Each number is 200 + 30 x the weight over its row's rms, rounded and kept within 0 to 999. Layers, rows and columns count from 0. The size before them is the row's rms in percent of the matrix's.

# q: layer 8 attention query, 128x128, rms 0.0547, rows 56-61, columns 0-127
# k: layer 8 attention key, 128x128, rms 0.0472, rows 56-60, columns 0-127
q56,093,167,225,182,206,177,207,206,174,223,169,160,188,230,205,162,159,199,191,170,236,217,216,265,197,240,228,214,256,181,169,210,226,211,232,245,230,143,206,234,210,185,224,220,168,169,181,238,255,169,219,221,211,201,199,176,216,196,160,197,190,158,161,135,193,178,228,140,242,206,254,215,210,220,194,230,228,205,199,199,186,188,226,183,230,169,203,204,214,217,199,199,223,269,194,174,142,228,215,197,223,228,210,207,228,151,250,229,162,159,180,180,243,157,126,197,212,192,160,186,194,188,231,182,163,254,156,178,141
k56,094,162,177,163,231,207,242,248,213,204,238,165,174,225,262,179,191,173,187,179,241,256,236,191,169,176,200,184,221,175,224,225,141,146,233,148,227,180,244,237,217,184,188,210,194,205,199,260,190,239,174,236,190,241,196,197,189,202,258,203,201,146,179,235,245,147,183,184,187,215,186,132,201,205,142,260,178,123,189,169,207,197,202,201,212,186,181,203,177,207,172,226,213,209,235,203,158,215,206,230,202,127,265,236,180,201,222,196,199,164,162,197,199,237,160,220,213,194,215,202,209,167,179,193,186,213,174,174,184
q57,086,162,206,218,201,182,224,196,164,232,248,200,160,254,234,206,241,243,224,213,213,163,202,164,186,224,216,238,205,236,209,187,192,193,249,163,176,168,203,233,192,208,193,215,245,194,167,238,225,143,237,200,206,185,171,187,206,185,180,194,177,194,141,204,212,221,210,155,270,210,182,171,242,244,179,251,224,231,155,223,204,211,232,191,266,222,168,198,222,226,169,190,202,189,192,164,145,216,215,203,202,248,233,175,245,152,254,196,178,176,178,131,184,150,135,198,210,156,174,156,210,189,202,159,171,206,161,174,186
k57,081,204,231,180,158,196,224,225,173,165,204,188,189,209,221,181,179,242,178,138,209,212,241,218,193,246,186,218,236,237,227,226,169,204,217,143,234,211,228,212,227,185,187,172,199,261,189,233,247,191,153,257,171,238,210,208,208,252,177,182,200,154,206,214,189,153,209,218,188,247,208,184,235,193,191,232,206,200,229,162,201,204,179,139,222,175,136,179,237,162,184,208,225,230,182,219,168,187,244,233,194,193,264,224,177,223,163,181,186,160,173,180,245,200,212,186,184,207,192,191,213,138,255,206,186,239,135,140,143
q58,086,239,204,211,212,208,179,174,153,207,181,181,251,153,201,184,172,187,163,194,145,211,189,213,176,198,149,175,169,225,227,208,186,201,173,191,214,268,227,164,233,202,196,153,170,262,222,201,188,237,208,179,209,226,188,191,180,233,241,171,209,207,221,182,215,169,195,212,221,203,200,210,208,213,224,203,235,183,196,239,193,133,155,166,185,238,188,238,188,224,260,222,220,171,144,271,223,197,137,229,184,153,211,107,182,219,121,196,240,218,190,227,219,251,220,194,184,225,178,216,174,173,214,232,246,193,185,186,182
k58,092,146,208,171,181,210,132,139,200,183,154,185,259,194,216,171,191,212,200,214,193,233,193,189,207,182,215,256,187,177,196,216,288,197,192,180,201,237,243,180,190,232,194,234,218,214,157,209,152,198,211,175,172,181,148,206,208,181,161,197,177,247,216,198,221,242,170,219,187,206,232,233,232,218,244,240,226,261,201,179,171,228,190,136,220,239,213,161,163,247,194,173,262,236,170,188,191,196,195,186,208,163,182,154,250,187,168,207,193,240,188,184,184,161,182,203,153,182,210,226,276,224,253,191,212,202,192,187,206
q59,083,239,158,168,151,155,205,210,268,180,258,190,150,199,191,165,179,234,192,161,214,197,192,173,224,181,170,187,241,181,199,161,189,206,201,214,206,236,202,208,199,207,240,236,200,200,207,224,232,152,234,176,204,227,167,202,223,204,211,174,185,204,177,205,198,238,228,196,238,188,161,230,202,151,227,232,246,215,189,268,172,210,180,183,208,173,177,228,175,184,213,158,132,196,196,180,196,191,251,162,163,200,195,228,153,204,180,195,150,179,257,185,227,199,198,191,188,226,231,188,280,247,245,244,152,142,192,199,132
k59,091,222,160,209,197,185,258,214,208,200,163,230,184,207,242,185,159,153,197,205,192,204,232,190,246,196,182,219,239,205,250,161,200,214,223,157,213,251,161,212,235,196,164,158,187,180,218,167,232,212,163,199,217,279,205,170,167,265,211,239,178,203,188,235,198,180,212,222,165,196,213,116,178,200,190,186,200,205,183,238,247,188,151,149,203,140,191,181,174,192,242,183,163,233,189,232,196,150,183,157,196,227,204,198,218,203,222,185,206,239,141,181,202,211,235,227,150,198,169,173,169,159,162,223,219,170,230,264,197
q60,094,213,214,217,172,171,229,199,184,204,207,209,202,183,182,215,196,186,179,160,244,198,181,189,186,157,205,193,188,234,232,133,198,175,192,227,224,232,219,148,207,226,192,191,111,225,235,151,179,195,152,197,164,259,211,159,215,210,260,172,193,247,202,218,194,193,167,234,162,197,192,203,169,222,250,230,194,256,182,249,164,148,164,196,206,205,194,231,198,178,205,207,192,160,155,217,185,196,225,243,181,147,194,146,167,222,152,244,248,220,180,200,160,278,203,199,179,220,241,166,221,212,254,178,220,154,207,195,189
k60,078,194,209,209,192,212,189,171,186,224,169,180,230,164,175,199,208,220,192,152,175,208,200,268,156,249,211,215,237,220,161,183,273,217,216,220,220,255,226,170,187,187,164,158,205,165,124,166,158,161,215,214,141,200,213,214,216,215,144,209,196,257,207,212,236,248,205,167,178,204,255,204,207,260,229,187,286,182,190,198,192,216,201,133,203,217,232,205,235,212,226,177,179,250,186,189,190,196,221,189,155,188,222,148,208,197,246,211,181,215,168,203,185,189,191,165,208,157,231,200,262,234,200,162,223,198,218,213,209
q61,093,223,207,242,194,212,255,215,211,218,223,217,185,236,195,227,227,209,183,184,276,178,197,194,190,172,157,217,199,220,174,157,210,202,221,190,207,175,174,187,244,199,239,178,187,170,180,166,220,215,255,154,170,205,202,218,254,177,205,186,218,175,187,209,197,184,254,161,212,208,119,216,187,199,217,221,187,209,219,243,172,241,205,189,255,220,172,205,269,180,147,165,186,227,161,153,185,224,217,214,203,188,193,244,201,118,232,120,156,201,212,197,163,156,149,193,203,174,220,153,247,227,241,188,165,186,209,219,226